Weights of a small transformer language model.
Size: 23 layers, width 64, MLP 192 GeGLU, vocabulary 2048, 1.74M parameters.
Architecture: no biases in attention or MLP, tied embeddings.
Training: a variant of Adam for these matrices, 4050 steps.
Each number is 200 + 40 x the weight over the matrix's rms, rounded and kept within 0 to 999. Layers, rows and columns count from 0.

# layer 14 attention value, 128x64, rms 0.128, rows 80-102, columns 0-63
247,248,202,251,167,192,155,158,180,208,195,230,191,199,166,211,197,234,145,206,217,127,198,213,159,250,196,180,170,196,192,177,195,231,84,207,229,281,227,191,231,192,238,179,119,209,246,238,212,188,276,209,211,207,268,209,224,209,202,206,175,228,213,194
192,194,214,204,244,222,159,186,249,234,241,227,141,244,142,163,224,217,163,186,188,222,199,182,137,223,180,168,176,255,175,232,202,267,196,245,198,231,219,182,126,144,237,237,222,209,236,234,168,209,202,239,218,246,231,194,209,212,218,216,171,225,246,176
225,212,207,167,144,217,240,176,165,274,142,192,181,250,265,180,197,256,254,157,200,196,189,173,207,185,145,205,188,168,219,280,137,212,182,181,201,261,169,209,164,180,264,188,246,182,203,177,242,159,278,251,175,193,163,216,151,201,237,168,203,237,227,167
205,211,226,167,208,181,204,168,184,229,139,201,184,209,232,167,203,276,201,206,214,188,213,237,201,179,170,177,223,203,161,224,92,214,200,242,232,213,251,175,191,223,208,189,193,212,164,195,261,183,209,242,163,182,214,208,136,180,197,177,231,210,246,141
203,181,214,200,237,191,183,271,234,195,233,205,207,175,190,168,213,172,147,197,205,206,152,191,181,218,268,225,171,193,182,190,269,136,224,178,158,217,186,171,170,237,162,271,174,210,231,171,188,225,111,207,205,209,157,158,239,206,241,226,123,178,215,210
220,167,228,222,204,135,210,220,99,187,217,157,207,189,206,207,199,164,242,200,185,210,182,211,142,288,200,209,250,185,209,163,215,181,217,140,191,182,227,179,171,165,231,276,230,212,210,224,212,230,192,193,234,200,200,205,235,232,219,202,202,216,145,206
209,183,210,197,215,230,186,225,154,202,232,134,231,166,221,143,250,186,144,244,190,245,187,206,215,202,261,198,161,204,177,205,120,217,282,208,178,191,249,174,203,223,180,193,206,179,205,151,208,203,174,170,229,208,185,202,181,223,209,179,226,192,241,172
252,150,235,216,215,177,183,201,151,231,218,191,215,214,180,187,190,169,176,182,222,229,204,191,160,245,254,228,145,224,159,175,153,217,256,207,170,219,224,214,220,182,245,149,219,155,183,185,229,197,219,207,183,160,183,202,262,218,229,177,178,177,274,189
195,198,183,230,215,249,236,216,261,236,152,236,233,180,202,219,222,138,171,202,226,193,202,147,244,243,182,195,182,163,147,213,225,257,213,164,200,153,168,256,220,212,144,165,203,208,185,174,168,219,161,179,230,119,247,158,206,191,216,219,235,185,221,192
236,240,217,190,245,214,212,198,149,151,290,159,208,144,205,193,179,194,162,233,214,220,105,184,182,197,226,234,143,190,196,219,162,247,212,194,218,211,230,200,207,214,203,147,160,164,199,173,225,216,223,177,211,202,185,240,216,165,221,175,168,208,221,223
178,178,233,200,174,193,185,209,195,208,194,197,205,181,210,76,160,203,126,229,213,222,220,195,213,175,219,259,204,180,126,188,187,289,182,236,214,143,241,186,240,201,180,174,253,188,197,172,195,198,212,209,173,247,190,183,162,240,134,188,226,169,203,205
154,231,161,214,279,209,227,249,172,201,166,222,153,236,176,197,243,184,193,176,169,147,231,227,187,198,217,133,201,195,221,198,213,204,157,154,191,190,206,201,223,185,196,179,135,196,255,231,156,236,248,195,228,230,206,217,257,133,189,229,166,180,222,160
233,233,192,206,226,165,264,216,184,207,181,195,181,246,183,233,236,224,176,132,187,142,211,229,179,272,208,166,233,170,225,183,183,203,122,176,190,172,181,201,215,144,252,213,129,210,210,205,223,194,158,238,250,186,219,181,253,200,171,238,185,191,145,193
202,203,183,198,192,225,224,186,170,222,255,208,190,198,206,160,207,198,178,148,219,166,196,193,243,219,249,196,266,146,193,175,212,242,120,138,266,209,175,214,211,152,239,188,207,219,203,232,149,201,284,192,250,257,232,193,160,182,197,219,227,248,176,201
216,197,204,188,212,254,177,178,167,202,178,192,236,209,214,189,193,225,180,244,270,211,243,179,187,154,190,136,177,197,198,188,247,222,230,170,154,231,222,242,198,152,159,156,156,190,186,199,212,229,158,155,230,194,191,204,223,174,219,244,188,181,201,186
192,192,172,212,253,211,204,199,154,228,296,187,160,184,205,227,229,204,190,199,187,169,266,197,194,165,221,156,175,171,240,168,245,212,177,138,208,151,204,236,233,195,194,134,152,234,196,217,180,217,205,195,220,167,184,193,216,201,133,243,190,188,165,220
198,198,96,224,156,234,193,235,215,258,189,186,166,150,173,192,230,243,293,107,188,184,246,199,245,208,127,199,179,198,144,176,127,264,214,203,214,189,141,187,192,187,235,225,221,252,260,168,141,254,216,178,175,234,252,152,257,186,210,278,194,199,158,176
151,210,131,219,246,199,206,191,176,242,232,198,219,199,236,167,182,248,161,208,210,173,262,155,165,260,152,247,215,246,138,228,284,198,187,244,233,171,177,212,197,248,209,167,192,167,236,210,197,167,172,150,274,176,182,167,148,239,207,155,103,223,190,200
106,298,165,196,272,213,178,218,198,173,215,156,211,197,164,185,243,246,275,192,152,227,236,218,225,202,190,246,167,190,257,177,264,137,208,232,180,250,194,132,244,181,268,197,203,187,140,165,193,162,188,247,107,222,174,211,237,226,226,201,172,212,125,146
215,209,266,226,215,119,236,178,157,194,226,149,175,191,189,269,245,179,249,195,196,168,232,202,213,209,332,165,267,186,203,172,198,184,257,138,132,285,200,226,249,188,266,234,231,223,108,156,211,249,145,225,170,240,205,170,159,170,186,216,192,186,150,225
227,224,223,199,239,197,244,172,141,227,254,216,121,224,183,295,306,189,143,126,161,140,207,194,148,152,210,214,231,201,154,222,204,193,149,190,254,210,191,238,268,167,188,136,204,213,181,260,188,274,242,198,257,265,241,206,156,154,148,130,235,171,202,189
207,230,159,285,245,166,225,189,86,217,237,196,231,206,186,167,213,209,219,108,192,153,286,226,222,298,264,229,234,270,178,173,233,193,205,216,216,170,185,117,225,163,195,238,161,187,167,195,174,202,163,179,148,106,231,190,202,173,190,229,117,217,135,203
195,233,140,238,188,203,150,187,184,205,250,209,191,224,183,182,208,255,179,143,167,160,269,239,195,148,142,237,230,228,202,184,222,250,163,237,228,198,151,134,299,201,198,203,167,228,192,205,196,188,247,166,86,137,196,267,263,146,231,175,204,315,37,149
# layer 14 attention output (transposed), 128x64, rms 0.135, rows 80-101, columns 0-63
225,166,185,223,184,146,214,134,215,180,217,216,204,204,216,212,259,236,266,193,181,235,201,216,127,186,169,221,175,193,199,187,232,187,201,242,170,208,208,252,216,232,174,150,142,134,200,266,182,188,204,231,160,220,172,201,197,204,249,212,211,195,225,237
210,179,183,256,160,193,202,194,228,213,139,225,144,220,177,243,212,228,150,221,132,291,129,208,200,187,195,163,202,185,226,185,216,195,201,201,183,156,238,271,138,203,208,229,221,166,207,219,146,202,152,200,175,231,196,192,132,159,191,270,162,213,224,200
178,257,176,155,183,94,177,181,208,169,203,180,129,142,224,212,185,218,162,191,212,243,158,220,223,248,243,252,247,190,235,210,217,178,252,196,225,221,176,153,227,194,210,234,166,194,158,181,213,131,251,166,256,173,154,168,117,194,215,191,235,214,246,158
167,236,231,174,158,141,217,209,209,178,198,144,176,154,229,220,219,215,199,218,181,258,177,219,237,172,226,170,251,170,159,203,168,242,258,178,207,223,197,205,220,234,164,180,161,218,186,249,218,157,202,186,267,233,223,186,219,183,193,228,213,177,209,183
173,146,239,219,218,196,191,204,196,228,206,253,210,204,197,215,192,165,204,184,224,204,198,138,151,243,197,211,187,217,193,169,199,178,164,209,254,207,228,231,206,182,181,219,242,208,217,124,132,255,166,239,222,186,187,224,240,162,202,193,188,227,164,191
183,216,180,219,172,249,186,191,231,259,178,177,177,203,184,158,181,192,192,140,196,227,172,217,139,251,162,217,196,246,207,162,228,174,215,203,231,181,169,211,195,226,175,228,199,245,266,192,206,275,181,179,226,169,192,240,169,193,198,184,199,170,194,206
199,216,237,181,206,213,234,227,178,280,185,114,217,133,230,232,226,196,168,228,215,212,191,205,201,213,245,158,220,204,188,188,176,212,188,200,210,169,178,183,188,190,180,193,197,248,251,148,182,188,256,179,263,182,186,204,213,181,143,225,185,189,158,179
225,208,228,192,194,151,216,210,227,267,206,205,219,196,178,253,256,207,194,195,185,256,187,217,154,241,240,197,213,241,165,179,208,173,216,201,229,178,157,190,171,178,205,220,193,172,260,183,179,203,249,203,187,124,185,171,203,230,168,226,175,205,174,174
229,178,262,181,259,236,209,194,150,184,225,285,236,208,167,204,233,194,231,211,246,147,201,149,227,237,161,179,193,208,172,175,156,217,249,185,185,168,171,194,147,154,225,169,204,175,130,174,149,168,188,194,151,188,223,186,168,210,232,198,169,239,227,228
192,230,190,190,204,171,204,218,215,285,249,133,205,188,208,215,230,223,219,220,154,189,223,199,146,218,229,211,188,229,213,205,180,202,156,242,211,190,208,175,185,179,178,233,181,259,244,154,213,196,266,151,226,168,151,191,190,169,177,227,207,207,173,195
182,192,235,212,218,216,180,209,183,212,221,168,215,217,232,199,168,193,184,272,224,242,210,155,270,168,266,163,233,193,172,188,152,217,196,171,158,152,157,185,201,217,176,137,219,168,209,190,184,242,235,195,216,202,239,175,150,209,128,209,267,202,159,229
208,177,175,204,232,271,203,155,210,160,196,232,173,195,202,259,236,213,220,148,185,215,213,201,151,209,148,181,239,181,174,274,187,212,188,262,129,234,227,204,214,239,195,218,223,113,151,213,178,228,150,243,182,262,156,219,249,196,236,170,153,234,247,199
195,178,168,158,208,240,211,133,239,177,233,197,167,208,168,211,221,176,236,152,184,216,166,252,112,246,174,190,145,222,169,226,194,189,197,225,187,189,175,215,220,262,178,208,186,142,127,209,167,155,147,228,216,228,205,227,226,228,243,162,202,156,248,225
218,216,200,219,249,242,210,158,207,205,240,242,194,201,206,135,174,247,160,193,199,164,179,184,185,217,173,211,196,200,210,210,213,184,203,205,180,206,207,184,157,206,230,170,205,163,172,222,157,212,224,183,225,245,154,195,136,215,213,156,242,183,214,255
220,180,238,186,236,171,244,208,188,224,200,220,224,216,165,199,196,212,244,174,240,186,216,186,219,221,189,132,206,189,221,203,197,185,216,207,153,205,207,189,213,153,146,188,183,157,195,190,164,144,246,191,176,236,220,183,227,226,225,174,169,254,212,112
227,151,161,159,254,234,199,187,211,230,234,196,246,207,161,174,187,210,230,182,258,159,218,211,214,194,149,147,201,200,219,294,171,192,170,249,148,190,213,202,177,205,196,217,211,169,155,204,191,181,208,251,146,234,187,182,220,235,198,158,197,188,220,211
216,197,190,270,168,157,153,181,207,258,156,107,269,183,183,148,182,249,246,209,153,220,247,215,215,227,222,204,225,245,255,244,198,264,168,170,192,273,173,160,205,296,194,146,194,241,132,225,212,254,217,160,170,213,176,236,224,219,171,117,201,136,247,193
156,155,141,96,225,228,197,130,197,186,168,252,159,263,159,248,212,129,199,213,221,205,225,201,198,216,211,238,224,198,200,257,174,211,278,204,170,233,190,213,191,196,172,207,172,204,210,314,182,151,215,236,179,194,175,187,227,238,196,156,195,175,126,231
142,206,229,206,245,171,238,157,108,225,280,187,182,183,219,216,203,128,294,214,250,214,252,277,152,141,194,210,216,287,214,202,184,200,147,172,203,266,133,154,195,209,148,242,276,199,162,183,165,161,229,202,202,143,165,175,185,181,175,236,193,152,226,171
226,218,215,191,282,124,222,183,185,206,199,115,232,238,197,230,198,172,160,186,243,221,162,192,225,168,165,113,182,190,175,185,235,170,131,170,147,191,229,66,193,240,270,192,243,218,172,130,193,262,211,223,210,221,275,204,160,164,211,291,242,210,236,223
219,209,202,271,226,209,205,216,254,191,192,156,151,326,213,220,192,197,189,171,155,161,230,224,228,226,209,160,177,76,245,173,227,189,113,170,176,181,181,219,188,232,321,173,113,185,162,261,204,342,148,232,163,264,243,225,270,180,243,246,193,185,266,238
184,190,130,191,259,204,168,178,181,215,217,184,240,279,124,202,196,133,187,186,188,235,272,179,205,175,216,213,263,163,211,228,186,214,186,219,167,272,165,74,222,247,122,237,235,185,201,236,237,204,268,208,200,196,229,184,196,221,149,188,215,213,261,128
# layer 14 attention query, 128x64, rms 0.14, rows 96-127, columns 0-63
164,180,184,263,196,304,150,164,252,221,219,192,209,228,155,183,257,167,178,224,263,202,213,167,194,148,187,258,179,256,190,282,244,137,214,225,157,286,117,223,26,320,177,185,156,192,165,197,195,178,141,112,226,147,209,277,231,210,154,186,225,94,252,257
246,183,213,198,140,114,197,254,141,206,186,156,241,157,193,210,156,206,228,197,184,236,191,183,241,209,185,195,226,174,244,147,184,186,168,208,296,129,248,197,293,131,227,215,269,180,217,138,172,204,251,247,202,216,215,145,180,172,219,233,202,268,167,122
225,124,217,209,204,141,221,217,174,224,143,197,165,215,223,223,209,207,226,183,207,179,158,228,245,173,222,174,214,179,194,147,153,159,188,190,205,133,177,170,226,144,211,197,193,199,201,191,196,232,205,219,206,238,158,170,213,210,204,241,175,273,176,179
218,211,226,221,168,177,170,212,147,201,173,162,272,161,204,216,183,200,228,192,151,237,188,183,211,215,215,228,255,202,253,182,198,180,167,198,245,151,251,137,248,160,178,255,232,218,231,206,196,190,216,258,180,210,245,161,186,201,205,254,183,284,221,132
271,171,269,167,217,197,269,155,261,179,205,223,152,241,170,259,222,204,150,182,202,142,257,182,204,193,165,198,154,214,202,243,139,189,235,190,180,253,200,230,189,189,223,176,193,164,174,247,208,240,184,143,252,253,155,210,188,166,229,225,230,125,245,212
262,250,201,185,173,103,237,180,185,192,160,181,178,166,163,232,143,175,192,179,188,233,262,135,237,225,163,176,215,148,202,224,204,133,150,149,242,154,236,208,265,157,214,219,250,208,204,155,174,223,244,240,200,245,174,171,212,189,233,227,205,263,168,147
214,254,225,248,218,224,236,132,188,186,205,220,182,233,224,196,223,250,222,202,243,185,193,225,210,107,200,183,166,228,192,188,207,221,172,183,126,227,166,220,163,274,247,193,140,190,171,226,202,156,118,177,218,217,184,206,214,227,140,237,176,132,153,227
239,215,143,214,218,199,181,187,188,236,240,195,191,153,267,178,246,225,174,154,249,206,202,168,166,214,218,220,191,253,154,190,232,198,181,187,174,197,205,163,233,150,180,174,215,145,242,199,220,224,239,245,209,214,202,217,196,188,175,165,193,202,171,188
192,209,219,224,235,219,219,198,197,203,208,177,204,212,173,197,242,173,179,204,211,213,270,136,226,208,235,212,171,255,175,128,209,196,187,199,248,186,178,211,224,259,183,177,251,206,217,159,218,259,185,161,226,189,200,157,173,233,193,229,234,158,190,202
114,213,136,239,253,365,224,152,300,144,189,287,132,304,228,163,289,189,201,244,289,119,270,211,126,145,255,130,122,199,121,211,280,189,192,176,184,260,124,249,104,279,192,140,101,207,189,158,113,172,101,117,235,149,172,313,251,267,115,163,272,65,251,348
240,159,196,155,207,146,219,175,124,141,165,186,221,207,224,118,155,276,167,240,212,157,190,196,244,158,138,231,164,188,167,243,192,221,233,111,158,222,190,166,313,228,264,157,287,177,185,247,231,189,179,195,200,185,150,168,195,188,277,242,255,207,231,188
253,200,199,124,213,153,188,186,195,225,147,170,183,162,166,247,172,151,132,159,145,196,229,227,268,143,180,183,210,201,184,256,168,149,170,189,125,220,268,181,218,211,241,224,175,194,232,209,195,254,227,264,178,180,230,218,220,175,233,208,218,180,231,209
279,193,212,198,263,193,208,165,203,205,190,226,148,218,190,224,257,161,215,200,262,258,185,173,224,252,210,229,231,221,239,220,83,204,209,192,198,195,135,139,137,176,194,180,168,182,166,196,191,202,224,253,202,227,224,179,196,191,172,189,207,168,286,182
176,271,246,223,202,155,229,178,163,196,229,197,194,200,234,261,190,194,120,204,205,228,200,191,153,193,139,236,249,148,190,167,220,229,227,191,164,149,255,179,209,175,219,235,225,210,213,212,213,187,150,185,255,221,176,236,163,187,194,202,181,186,124,239
156,215,126,210,144,227,208,261,160,195,174,234,228,252,210,220,172,114,240,212,185,167,209,220,219,215,180,186,244,115,204,248,209,243,217,192,215,194,174,128,264,204,150,174,238,214,156,240,180,147,242,207,226,190,225,145,203,215,186,201,213,197,242,245
200,172,234,163,170,192,179,182,158,200,201,195,193,158,237,180,257,177,220,134,213,187,165,214,152,210,174,236,248,222,195,279,198,206,215,175,190,267,253,304,222,211,270,167,234,208,146,169,187,192,259,182,142,135,182,194,244,199,224,180,174,223,184,128
260,182,195,215,180,196,188,204,181,177,238,166,257,152,174,226,151,277,247,176,197,238,208,180,193,215,173,191,209,212,259,123,170,253,171,210,257,173,245,195,263,232,225,216,261,158,183,169,220,219,222,233,194,247,190,126,137,179,226,194,182,257,153,150
223,204,195,139,229,152,232,220,154,229,202,271,146,221,221,190,224,217,234,160,154,187,169,239,263,259,230,149,211,223,188,142,175,196,201,180,195,166,222,233,261,92,242,180,241,179,203,210,172,240,266,234,164,241,183,179,221,195,158,207,134,254,174,157
186,229,169,193,198,231,269,153,234,181,168,297,137,271,182,219,205,197,199,205,229,156,188,238,200,181,267,145,180,194,179,216,191,200,174,189,153,222,126,246,139,186,216,164,174,206,199,200,161,230,159,180,236,180,218,239,229,212,152,149,207,144,188,253
202,203,249,189,195,127,260,174,148,181,188,191,199,178,241,168,146,214,201,235,167,195,238,232,175,170,204,161,188,140,218,220,174,240,210,171,195,175,266,169,245,154,210,193,234,184,160,246,208,198,265,255,181,234,144,203,223,165,215,222,221,257,213,188
173,232,195,166,256,270,208,230,259,171,197,229,185,243,157,167,215,182,212,165,234,176,179,245,138,187,212,159,193,185,190,173,222,211,218,257,166,265,189,233,132,199,141,179,205,200,214,202,207,186,128,183,173,150,222,232,221,220,178,207,233,158,236,254
161,172,217,200,250,216,169,196,178,214,186,202,180,240,176,172,204,255,272,263,233,157,143,203,217,205,239,167,193,226,183,206,172,209,220,256,187,190,177,179,162,186,175,122,175,168,204,221,223,161,221,207,218,166,139,203,197,193,182,218,214,223,190,192
229,187,209,215,171,215,133,222,151,199,204,179,169,162,215,217,213,228,238,194,174,218,220,190,262,259,230,172,179,229,195,222,192,161,197,181,191,179,173,149,249,225,221,197,201,194,209,202,175,239,246,240,201,197,224,181,189,179,183,218,172,204,217,149
154,174,169,211,227,227,142,223,227,199,222,213,178,218,237,219,248,231,180,193,211,161,174,219,161,139,190,200,197,249,206,177,268,238,227,189,144,250,151,206,179,207,221,216,175,215,186,231,180,227,139,181,190,200,200,268,235,197,247,134,192,166,236,247
210,263,240,233,213,230,182,222,152,218,209,164,236,205,185,201,110,179,209,161,201,235,193,204,215,252,240,213,194,198,218,137,147,223,141,197,307,165,187,152,201,154,155,240,246,251,208,174,216,220,271,192,187,193,225,176,162,204,227,208,169,295,158,222
199,201,196,194,168,218,175,213,216,202,175,175,182,177,192,203,207,161,179,215,163,226,151,217,240,200,210,211,197,188,169,263,220,171,180,174,241,231,181,176,205,186,219,183,192,229,186,228,206,176,215,195,216,176,199,228,226,201,212,192,216,187,206,211
206,186,207,209,152,206,225,174,178,174,91,229,196,265,286,163,156,234,241,213,239,192,174,216,182,131,211,246,200,247,169,208,203,236,167,219,253,212,197,214,185,220,189,221,259,203,183,161,227,130,193,164,217,189,168,123,175,232,195,234,179,181,200,182
164,233,244,206,192,219,108,191,206,216,179,204,225,185,195,173,234,142,227,165,185,181,190,197,210,241,257,263,180,226,211,186,345,179,247,133,240,187,209,181,168,199,249,203,181,188,154,234,202,164,164,170,224,124,158,188,177,231,200,202,187,216,159,201
115,225,218,208,158,193,216,146,206,202,229,187,195,273,197,220,215,212,116,215,259,181,195,229,196,220,205,263,234,220,245,150,163,248,219,201,159,142,218,249,156,156,207,202,247,190,199,136,228,169,234,151,209,196,234,206,143,253,159,220,177,212,166,157
215,173,204,185,197,212,249,262,182,177,186,145,156,191,216,208,201,245,185,199,214,155,245,151,220,170,208,194,153,213,190,157,205,153,225,134,216,157,168,179,233,203,204,200,218,176,192,251,222,273,230,205,199,219,216,108,223,277,249,244,182,178,216,148
159,191,156,254,158,227,190,184,200,211,163,223,220,220,229,200,185,176,214,251,216,281,225,167,139,241,214,188,202,129,181,171,304,152,224,199,257,224,178,202,223,175,195,237,232,230,174,141,226,141,250,103,184,142,176,228,193,221,172,224,214,229,151,249
183,234,211,247,187,232,132,196,224,270,167,235,167,177,235,201,128,256,203,222,203,189,143,202,253,194,210,181,188,241,245,162,251,169,93,203,165,142,151,194,187,211,265,249,170,194,205,186,251,238,239,206,151,175,207,188,193,165,154,182,160,291,138,181
# layer 14 attention key, 128x64, rms 0.141, rows 96-127, columns 0-63
126,203,154,277,270,254,280,186,234,198,159,238,136,315,291,189,220,221,140,254,251,166,229,254,77,226,201,114,124,103,153,134,193,202,263,173,173,233,205,211,170,185,219,235,132,253,136,189,146,138,191,198,172,196,130,243,266,188,202,198,194,199,265,271
204,206,163,197,172,216,144,190,243,195,248,186,243,201,150,198,164,200,140,213,172,231,150,167,241,183,138,246,191,281,210,266,216,206,172,223,205,205,158,166,201,234,184,196,162,106,193,232,245,171,164,207,234,227,237,158,166,223,228,203,161,176,183,216
177,210,156,193,147,234,197,198,193,247,227,160,214,172,166,170,203,144,190,167,186,227,140,185,243,215,118,236,224,258,181,231,193,196,172,245,213,216,183,183,210,240,155,129,229,183,206,135,255,213,209,229,155,186,205,221,173,183,223,233,180,222,178,201
254,181,160,153,169,230,156,208,208,245,194,201,244,136,120,214,151,177,209,204,188,217,153,165,272,200,150,214,223,227,224,295,189,164,197,221,214,183,209,204,232,228,203,149,215,128,180,196,260,187,249,173,227,192,225,195,134,173,216,220,212,192,150,200
218,154,168,166,230,193,213,212,161,162,221,192,190,224,219,143,173,192,199,203,160,185,182,216,170,273,170,209,162,169,194,165,267,196,219,245,215,207,151,172,156,168,205,227,230,195,259,273,139,201,146,201,166,182,148,222,245,218,191,168,239,243,186,141
170,140,165,190,212,187,126,242,214,228,197,218,234,207,142,194,179,185,237,221,191,177,135,216,215,216,201,246,274,232,232,176,175,195,226,233,205,178,233,215,200,213,172,198,167,175,212,193,211,206,175,228,208,187,179,144,189,255,213,212,167,212,206,217
242,196,208,206,242,167,214,208,168,208,176,189,194,235,264,175,177,233,190,215,188,187,180,208,179,199,187,214,236,207,150,219,217,211,194,236,166,183,167,175,192,205,233,143,191,218,272,215,203,187,204,222,193,128,203,245,209,191,201,191,221,186,172,187
144,108,229,305,213,187,238,204,180,127,217,226,166,319,221,140,221,171,229,283,198,266,278,207,135,173,233,170,214,212,220,225,184,217,173,128,177,212,181,163,156,258,179,171,178,192,166,159,151,212,233,252,198,147,151,239,229,169,167,176,236,156,178,241
272,157,157,164,232,164,197,244,190,223,228,222,260,188,164,207,164,160,261,171,141,251,159,176,262,235,174,209,211,266,248,234,215,252,143,193,277,168,226,190,184,187,166,147,191,125,238,167,250,228,157,249,217,270,230,206,151,172,234,240,136,231,184,166
208,214,207,189,211,167,193,215,175,204,238,189,198,189,194,205,212,189,223,179,172,244,186,192,158,198,201,219,252,216,210,153,189,195,202,219,192,201,184,189,199,221,192,232,217,166,208,180,223,214,195,240,190,243,197,186,216,219,206,179,191,226,183,193
172,233,213,246,219,175,255,194,188,193,296,185,104,206,287,205,256,241,159,206,179,224,268,214,89,241,232,159,206,149,209,164,275,250,228,222,182,196,182,159,156,153,190,160,143,225,238,278,158,199,191,239,215,182,194,233,220,237,268,177,191,198,227,217
201,194,220,253,204,178,210,154,215,190,133,194,215,176,270,166,137,238,206,232,198,173,201,226,155,136,244,205,191,125,173,160,195,266,222,216,212,190,222,196,146,173,256,255,181,207,171,173,155,167,213,167,175,234,182,231,221,201,161,212,136,223,200,197
269,185,162,174,210,226,192,194,222,192,188,235,215,246,141,169,152,182,174,159,190,241,197,170,212,246,124,172,179,166,247,183,225,235,216,169,239,191,175,191,180,278,86,213,188,262,253,180,233,188,202,228,183,226,208,157,260,205,188,267,198,250,224,189
193,211,240,204,151,205,163,221,145,149,197,213,221,179,201,232,159,199,155,270,189,175,212,211,259,197,173,247,225,245,142,255,188,187,150,209,185,163,192,133,186,212,214,197,194,212,208,220,174,147,204,211,219,170,262,194,237,223,184,190,247,169,180,228
243,219,262,162,162,244,189,200,216,195,222,231,147,164,214,204,239,263,135,177,207,216,233,173,244,180,193,206,220,158,172,232,213,180,268,229,146,214,152,232,177,175,175,213,286,205,205,238,150,201,126,155,236,202,226,156,184,215,187,220,183,206,256,226
100,176,161,178,198,221,177,269,204,222,248,224,167,193,181,176,232,245,261,273,282,149,189,239,160,141,269,201,162,123,225,166,200,168,207,209,151,219,216,188,207,191,198,193,198,185,192,253,198,196,263,176,212,196,188,215,231,160,221,206,208,159,248,181
146,162,198,163,155,254,181,185,235,191,165,242,174,226,207,180,213,186,195,261,220,211,183,212,196,153,252,214,199,245,197,203,219,224,216,200,194,258,163,188,95,194,191,149,165,209,217,248,168,196,209,148,226,183,211,217,196,242,193,232,189,163,224,232
219,263,154,222,210,163,188,252,181,227,224,155,249,175,177,212,186,248,230,169,186,205,185,175,244,208,155,246,275,216,225,237,182,195,156,200,237,163,164,156,253,240,139,131,227,195,251,155,274,219,197,258,211,177,215,129,150,148,204,228,215,227,171,172
155,244,207,208,257,198,241,186,211,190,179,207,156,265,229,211,222,227,143,152,230,214,196,244,161,199,210,191,218,170,136,191,206,183,240,191,205,208,194,246,201,215,179,234,189,257,198,156,198,161,177,169,133,164,167,240,234,216,159,200,174,215,215,230
207,253,222,168,158,183,155,232,183,202,205,185,217,182,209,222,194,203,176,188,171,160,216,174,236,189,243,198,201,188,154,187,205,178,265,217,181,180,215,235,234,181,249,243,141,184,194,266,195,194,207,163,176,149,239,120,218,260,254,239,187,178,129,186
270,183,231,241,228,145,223,151,169,138,169,212,205,216,241,222,155,195,222,223,199,218,241,213,160,205,228,164,169,128,178,135,201,211,180,201,237,188,225,225,216,120,256,273,213,199,168,180,144,169,178,195,215,249,164,202,221,233,182,176,172,228,147,191
210,238,159,306,257,199,321,130,169,192,190,200,160,231,318,183,182,205,191,213,233,212,243,216,123,211,196,174,117,181,170,156,230,246,185,171,144,232,184,203,212,122,168,193,182,228,241,177,211,209,168,238,196,151,196,189,207,194,142,225,262,228,172,164
194,207,181,199,183,153,222,243,219,231,230,265,233,141,165,178,182,158,206,184,183,223,143,160,259,164,124,254,273,280,228,196,194,244,237,212,206,212,172,211,223,209,139,119,208,187,219,164,265,236,224,208,228,168,181,135,140,182,229,264,197,215,170,179
165,205,197,188,176,178,240,182,211,210,206,185,203,233,245,207,235,191,156,195,203,195,239,210,146,176,173,188,170,206,204,176,181,169,169,210,172,193,218,174,197,213,210,250,191,246,166,254,151,211,214,168,185,217,209,243,180,202,220,192,210,174,210,215
245,182,170,140,215,175,204,181,249,267,181,229,161,231,177,254,211,185,211,160,226,175,224,197,237,232,209,187,173,237,159,268,181,249,189,176,200,196,178,235,206,199,201,206,170,202,221,173,210,194,196,194,211,221,155,176,200,174,183,232,176,181,170,210
299,182,173,120,129,202,80,245,219,281,258,129,338,0,60,246,142,164,162,158,126,228,152,143,304,161,152,325,330,275,306,267,174,214,211,295,164,191,257,180,336,253,102,144,276,99,218,242,338,233,233,276,203,197,296,27,104,198,253,241,137,205,136,110
162,199,153,196,219,261,196,197,130,189,255,178,127,228,170,203,271,267,175,184,219,218,208,208,198,258,208,187,227,163,167,234,237,182,210,188,173,214,131,240,210,226,225,111,148,201,250,184,210,191,167,219,191,177,209,208,201,170,248,242,191,201,162,212
177,132,213,239,239,294,257,214,171,179,265,192,198,212,242,253,208,195,213,190,239,175,193,209,107,216,147,193,201,178,161,161,87,229,198,222,212,194,214,187,207,185,175,215,222,196,212,180,202,234,247,230,196,193,189,243,204,78,162,189,254,173,270,227
119,196,230,163,150,203,179,243,201,234,183,175,214,219,120,232,196,205,232,226,237,224,154,204,230,257,197,256,238,154,190,298,199,203,148,182,261,180,203,201,217,212,177,116,212,203,217,199,163,173,207,194,232,178,252,192,242,136,193,186,221,180,133,136
182,146,193,184,216,165,263,192,211,219,223,255,129,290,252,154,254,197,184,133,189,188,184,213,150,270,182,219,200,196,187,184,221,242,192,251,200,213,211,227,101,146,186,247,208,140,182,196,184,189,137,235,177,201,164,235,210,216,235,200,208,226,196,228
202,236,217,226,197,243,129,212,212,154,286,202,179,162,128,225,244,228,183,178,195,219,146,188,276,233,206,219,247,233,216,191,161,148,193,190,177,213,185,191,248,238,135,202,139,150,246,215,192,230,174,241,205,171,199,132,153,194,220,172,204,188,216,210
170,145,180,221,159,141,235,156,191,279,147,176,192,243,188,228,192,163,180,185,214,171,200,215,150,175,203,209,276,222,173,225,162,193,244,172,231,268,210,243,236,222,127,222,110,268,240,107,196,218,241,145,158,136,149,224,194,131,226,205,207,164,171,214